Part of a small language model's weights.
Architecture: RMSNorm before each block, no biases in attention or MLP, normalized queries and keys.
Each number is 500 + 40 x the weight over the matrix's rms, rounded and kept within 0 to 999. Layers, rows and columns count from 0. Numbers have three digits each.

# gate: layer 9 MLP gate, 1024x768, rms 0.179, rows 445-466, columns 672-767
# up: layer 9 MLP up, 1024x768, rms 0.19, rows 445-465, columns 672-767
# down: layer 9 MLP down (transposed), 1024x768, rms 0.145, rows 445-465, columns 672-767
gate445:573493549488463515473521493465474563513453545513532508491431552497501474474570543517492514499542527540507485511550576481449494524486521559503561507493486502511547524441447540535511535420553441521534518422524493475535446494518506519498496481514472494505542440507512453583542442504552490467
up445:525466445493553459506483484546421437439534476505481501539497465449543516564511488515544545454484458437515487524471520500580514542423448472489516504527493499451478482537523494465517490543516532469518560469577508514462521491459529536570516493538547491523552535534506469471508534489485530543
down445:540551436540513594512492513464540446526554513527507495470507484505525456505514479506487469503430442532551497462495479478438422457519456476473496467529507538506479500392527492525468516510487495467451553479468491513436496474531505457509548533431579495473526480452466477527504533526540512515
gate446:530463488409472527542451465503593520495566519517536514570542461484501515534504529475514468415458505507522501468449524497472505515517515448455461498506515501528504466538512523562531508457431424520499575474545511493500420496491518457585508544553453456507513433499455537501475472540523573500
up446:569539484404482455507464462510512467418509532551469478464540480491482537494516574483490482480489486537529556496479522496492499533494545531525477500502578435481509458442485484496483531507399550437407526419497472483501517418533483490581455513526476454511506435503549507495504567480497566466
down446:482583535492466477545508467522512522481454592514481513456544524431449513511498542424497469522488516503478494506478551531486514541513430534454402552471484516498466485536454433477554414516498577379517497425527477487491492475489531481452531490505520534495519418509492520487484542485489541512
gate447:508537445500587531493499462545511586561445491476525515471489432551562484490508530534513498561478480464479416423498527508506435551537530478484432469511512567526486479564524492533515483496555433476529443480441539528485499506468545427456471451497515431541428542537480500532503539448549534488
up447:523522389462551488468544541427598506499478479539504547460494444506472561442535524457556489527495472471488514574467516530494545529497488396498456503477493484455519453589499467550535495484526478451564557507461468468560512508481511486541426456533453544499485512459449439396455538487558479469
down447:521453566510495447424459563468453498464516488488542575509502456505549518473495484441522478479517537467467503503522483539509508464526458549519495574424492517521513497651451503497508489484510536513598479547576468497469458566537496469463487436533481424529477466501422441466476557467544482540
gate448:507510507431415563479484530560514519489551446553396573527579556513454501495583446500509469485507489479469496562505529558467510468492456475492493496513492533488472492483461502496454451481503436526451496508485477464517507510522518527475508534484431484543475614474517551504545491534524481465
up448:552469459511478462462438524531481519503511467524481495461531459535461525526522466431530541488503391579455499496545473498478502481516460450435468522491548575488427531541521560576523484457510477537475493503523478488517438525520499517499507532521447522440473576483526529509556482488469539511
down448:499534529464476536446463524542437527541509504447557480492441511530472449436503500474420535493504510427506522508464523493505536544469485470514461503460525504508460503557460484475520561440532463549476496513541473557471535522509430491515526461472485537491472443531457419547520468515490592459
gate449:507499543570536494459483523550521491490482485522535477554521479522559446531516444518494573503537555557488524438493470437435437494463518483512473455566537563467489453491503457517535549430506502586469450477580480431507461515537464537532471550574518606509563609572451437490394485558467542531
up449:558500510542524530420502477480531516557419469461450497512451502522489506552501504511477491501506539483483524476516494520586499545464591480459502451508493551493484498459485524453461459503554527521508455446503452541501508531441425580493530472498466527519434496499514560541516470517462602551
down449:498505482497520461448501472436530467541531483524487476535594564514483528472447468461479472513570495481497501507525509497450484549473575512495493485547489424580519518486442476502530566491481550491491451456441523504537503482494486538516439530493543475498460492443492519543469536457513436474
gate450:428447528486504443533503513455456494525439492533508521504461484519539521446559451561566555471518450444582508493481553480441515508497532475525464488527476463519539537511508529471496545488449445514461409461465533518476498497510551571444526491569453476536477482504567463478511478502566553527
up450:465471547559528526516463429501551499511483467441531452458543541497514478483435546460583524593481555535554431453430586440508454499499498489513465487484549475548471492508542535550467526409470520472491515530520496478465466482518484430562527521533445563463507450471470467531502491483496415526
down450:473490603478511512556536443479485421454496477463432442431481541450552479510455461587553588496385506480501372430528471490460478454460477477455550533563511503532506547530453485537536482488467536511487483447487529569502528504468465519578460479540506486546525470557468519474462486508498475544
gate451:531464475479544539513515502517522474482452534543471484504573513548487532504550569469455558489503496472538515548494530561512468448508476580504518573434458450465527489522545552492478505493483470498492453475545485447531534544451566479530513525495520508520460488575479474492497555483485533480
up451:475471579463514452590527482523502514472526459573481493515484459477407495510517565494428501495569482461475568502529473529490498517480572618520533441524503506556463488496425502521527460482490491513547499516541503512505444504527504457592503501417500442488531531478441511476487534427492494515
down451:505517552507496480456531432503485506478494481525475517510488502571540547457497456515494508384512502557447565412461544537440501529592479517534553499524533488514434465525524549473553480525554547531514472486411416485457431485465531529493518479453491561454470445522567497518483557457526537498
gate452:461516462536475500472481496514504509516535547459503452512484513562520451524473453482507534547486479457546453473527542496494521475500418519465511488471458548586508436508518500501500512501451445502501466462501439492537436404512506532503490486480488506479547513543497518530531476524511460448
up452:574530477548432541492446443473469501497556502498484505433477460464466491432507498493389470468392515514501516479512438526451456543572518508566502413518549529519547475547542497456511492552521521484468471564491533485502476463499507480462455524454457504544476539482488519538493461475539457461
down452:465548492497453492468498488511517544491552492574432548510563515547512424439438506473577586579505480422497523484477450522501510495548428526493507557496523523498498499497484514409485547469463446509536464537498490543475527490470493525410492486484512473502543462484463537512474476493516519526
gate453:427517473449510473547531491557515517517504533432473503527519470537548416462529573475493456538471448530510503540496476459517498456465523500527437507506479408426550486452521563480412481511477539522495570497496475584451602432564513518469477535436551452485407516470505503496492561537442506536
up453:539487520501475530534460523494479563540452496441545620405538500495457547567556480468531515457511468545498444504514514527439537490459450475532531556487508483601528535516509489502536458437475529512476447497480449464540385466499480503543469532521476532490548527551527515504572518564509471505
down453:538496475594469445484432470457501530563424477554504529480425461505512504518491492469501529470492524431521476483567563494469483448439491444449517559468592543497481497531503479490477509480379504410541528414419498398479521496486429485577497506500551469439478460522548541515497563550525468485
gate454:530541519442489493406493467478482477497519511509465506504485473483468480498526551457524497525491531568481485496493523510508520548450510452426566538441541454459540468491507479415470505440464492562441457488440451514492637570529507469500554520517473525433473486560501518468445403515491436515
up454:517471543478461547431505496542530406454453449497461485498524488529420397518559462471541558499512521510534437489535545548536533527442509487445493480473496439497487471497531517465550484460465567539471463507495495465483579556494526558583514518466494555465495455581510459596537417509456456530
down454:557499485501489517494457500551444475558484537509573483434471424511479430528551461510533492544530571543496435465579522575443487517456460502470422493545475483580479526579561521488612531528476476473504565507540466535453583527545558542489484496450457497477465500485454468538405462534438560488
gate455:500479552475511526520543412486574483556559439514511433550472531492523501466555469471528479498541545494579521553478472535570507444432439493556534534548526491487476486416525546573473474486515461490542490492501471553510496507467511493515553525522451501442499437536465428500570478529472543521
up455:492532456486602480481444481503565512502445471486531475489435488523509503454510493505467504434543494490502533525514497579543474484460573585483506554500463568527545479519560504476456533457540508487484497549487519443576488446534546537477451471543539539500514449556500498482525559471484506565
down455:489482465513555549498405567527501494555435478431504507604492477556494531437470462481492596500523460527493575505526517567538552459497496501533516474505522548442512450534436495514426488507495462483517474541499553475488486535489539515499507546443619400454486443482457505584519471468529481483
gate456:531479584521469517544538540549508517428511469559545494434500498530502474514467456527406527521523481480523518526461495516540482463542478483458454530538469394495573500504558529466493560448426535517452465515467529489506486465505507443475511473459489519574503512510477473593458536509540584487
up456:530432455506502493454490470501527568442546513493508484495526526505578513530451545495495462514510516493495477508502480483572485441504481446474516524496516455423563475544633508493506477513548521572466509476477485500532436447564524523507532439535456577472446503549457437446447496461490486467
down456:497491535492521460504533434487573516435437387555554546499545493530486486475503516497525558454502455464512448542540523497511498539490510492436535500539484471478531456467567505475590507511465493589452487486431498487456497513497531525544527487453469503527496572529518466479520559515487462489
gate457:461519526526475434463446540449458495491469532493488540488439494540469571519506463479437502489486493455596439585474493485451565415519546558474500454516520466526492470454429452531483545447537505433502463507494426533556536499510499532542457452485431522342494407440427532526484573464540492466
up457:565559460511549552490543531432585498426650393451499497484486471475451467474514514488528484535488356491524474463509493512509512515538538544478445465570534533544402473496555473526432532562521554444580510405526503583525491419607493604577554510491490509526559456490562462519449527493547445441
down457:473485481485498518473507514510484533473576501497488499466484523465484518525596538445540465527523508558538495468506514505552488470537502457525440596497484524507468480507510491473491524501531530477511495508520483444452513450501536497442542503487479473525531515479487522536508550517516510529
gate458:497493441495473521507475519484440501504452504493546455536478484511481495500474542535543484467520485480506456481545459523505507487463544518495448479458501486564504453448498466536492549535448448474476468533485532547404508500481478432528421467487483457491492469506539538523511418478518509524
up458:500508498474448529494431571473444481496506523525603538525535543484477575531483542496429493543539537489530533495508451507532530542553523512460476508491561468534526502491450487462469404387520490521484511500405529398459465503460470568504406505506493535520566472430462493536540544480473467482
down458:525509538539492551436458489507487499574398479550471533593473496549489559429417511442407531539544440512521498466485553530553409639578523591525503523466522453478414486512456512529471522460473523468506520489455381408500503458463542565503536492528454527435577538517389555487496515492536559449
gate459:531578527554462405520531507454564562537477456439493499526532484475609484565367486491427564493488478544482488462535464497511502520491462526479505523463560597513529485499520430507526534557485512511458517445524500536564478532565511516509460552585542513492515528511472516532491573540491521525
up459:493512553529480413486552544489528529483473488492474478380575481547452498468467508494463474539528528523525569451445579464476525484442470558499440511476503523505465483491484440505497519522498474533455549497546535527477481500506437479495488506472540449519468510524450460448474440492489527545
down459:468449526536515444536488464528551541473553512419498526533537414543508405565507546517447517435473512480486505480498431548411521451477483588563459458493470455530514550515541494519476509527455543501538440458530471516502553514538559628489531446535553537518471518511453577451494545438484530570
gate460:512477498494540482431429452561454452500461573526490538447482510505520511529480496523482567562496537467499475500481499497454469569539541477486508519527488490497527455545558480549460512501535555521441494490527539571617480470452491492469498458544475486538606522483541450479457561446551451506
up460:547436490540403487571519480529494529531488533469441523553489443457536518486509445520534451499480544476457493552483512548436531524492455538454437500429507502461537526489452550518496453465429393500565487487548546523396503546515516470418504531527491509498548557477546530551575463461507574514
down460:502517556480514435528514553444485516486491416452507498456486471486460489499449404534514483395496535482516516505498511490508576540445561445583527563493513557452496545457539531531418509470487525587511456483527465464465473505507560568548479521516535448522514495515503477533488420622508545480
gate461:473509517497509521471519496508472480543571435493483439464538474511446482539480489459440544522446468502449471465463488548474457606513489475534602529559503538489430499560468481504499595468556517591475526497518523489508433501569488489463442537483513519565472512525508488564449463447482489475
up461:544496574529501508414506521465539558540527453514525510485438444575419422462475546491517476450472432544472467469452497407444465421486500499476515493485464532560510476509457474428501512535506537567526487473463498492553482439525498493575562438506505485501427485517400513528538544538535467477
down461:468429542524455524493524527481574517489470507431438527517515518484529531502501492415520560446516502506482515455454482514468544526509494515519513445469475585558500516525504466456407537447505538558426397498464496574509466461527518472472524492584518515509511484533513448497482529455539470443
gate462:530446489477522503563533514500481577497524477484475466538543497522508523524495558536517497457483438524569541550505510491531548500487499549482464484423481465503547477484449592515426475466471417573490469478432439474471565503502516441508498543509428501454513498522502470508463525455514530555
up462:559508529490491489472544511497524552504430491470479521455526581525490447490493479471532552501466474451520490519494488507468531504591548478501477486537524461533541529511545476455494542514513455467514511483504479482454437511418532530474487470486469449540475536548514521480521450463510506497
down462:501474524512494483458440475505517461523442528431539464607526482513489501537530507510534508435446484488554497582509517541467571529494504496540414523535469513479526471523553464406563487519480513474510530472440457466441464533472539542421478509494480459480463435513485469538525495460496506429
gate463:461504501527483504442451489508481493460486463514452488488474517565548440551461451460457467438515552538498483474483458494441522510535540501517540591489521493531529537504498588511486500445484473537447540431444509512523545497416530469473529450475469563495463501521481511492490486520551548565
up463:514524529509535495461493514506476540522478494459497473460486529461426488516449513528506527556498458479460522482518571552470517518529490523502495498466438601524508479448496469484505510561500501454441481513523476527544425516526526449513473473515528459499550471496499532533467566450472540520
down463:518530555627517492471532440565428501468542586508518483368480498479455582506597441515564527499464494421483449448532414502463543454488483487419493565553521492468416501495471480501522558547539512417533428517550519516467442507433450515549499586455531502540576450482481543471432472413556548472
gate464:584522431508464520504505467579541478481460504520491565454484511518435526500471483569387550494467495511510513473549506493514495501436537582565586477524473487477549498498521451479502416441490542530448507439630539495478493452491536490538500442491527480458532527505517409459558489482602493489
up464:504517527547495426390459546504484515498487511511478548595452538511473500479488535509512482408547520509539552478452505539442513490525560473505491539494556469544486514544516518538504506517524487528531452457492468445480516455519418567529482492534552614486416484508543461479499436483481498522
down464:493609393539490477461522458513482509555472517486509512457556479445504468530459435507560443455537481516538428498503488534500486465457474518490450445520504564510494535597493489496500474522485509532511469501500489455453437524457490489525531437478527441530475495455495494425552497401454544486
gate465:485431513532548514439548497477414548618483493547483437453523507581486506485572484525588459541519547470453455467507550531559545475472508488537459456491585535518444498535582521480441553449601531541542533533545546516472458547510490429481513543451428451507494551539515547440413563481525475499
up465:554506507429492487410488498457530530563485458518478505472481524483504522530496463411524444447554525531489476419528454553492461455541454443545539476488511467521481490517487535514541499479573445469445493491503526489465518543495447472513546531474467492561530498521447545544526463555545489497
down465:537468452496476506539444507479561482587514496491461488505506503473550494446463507524523442506472494485504510497448465516531538507456490471540488513521521530455494444508438492523536507476505425502410552483509533516544463517445472549529502515570468508580530533492463521498450515522526545483
gate466:428528486471465464507474505470413463518508472534520509460497556410457522480524515470470545534410566542503512473410525477518465461508497514509504379366486475601559518562384565492589600459503481555502476443478476440529546473471529488489464491526480472540536510509479520456502459528570484443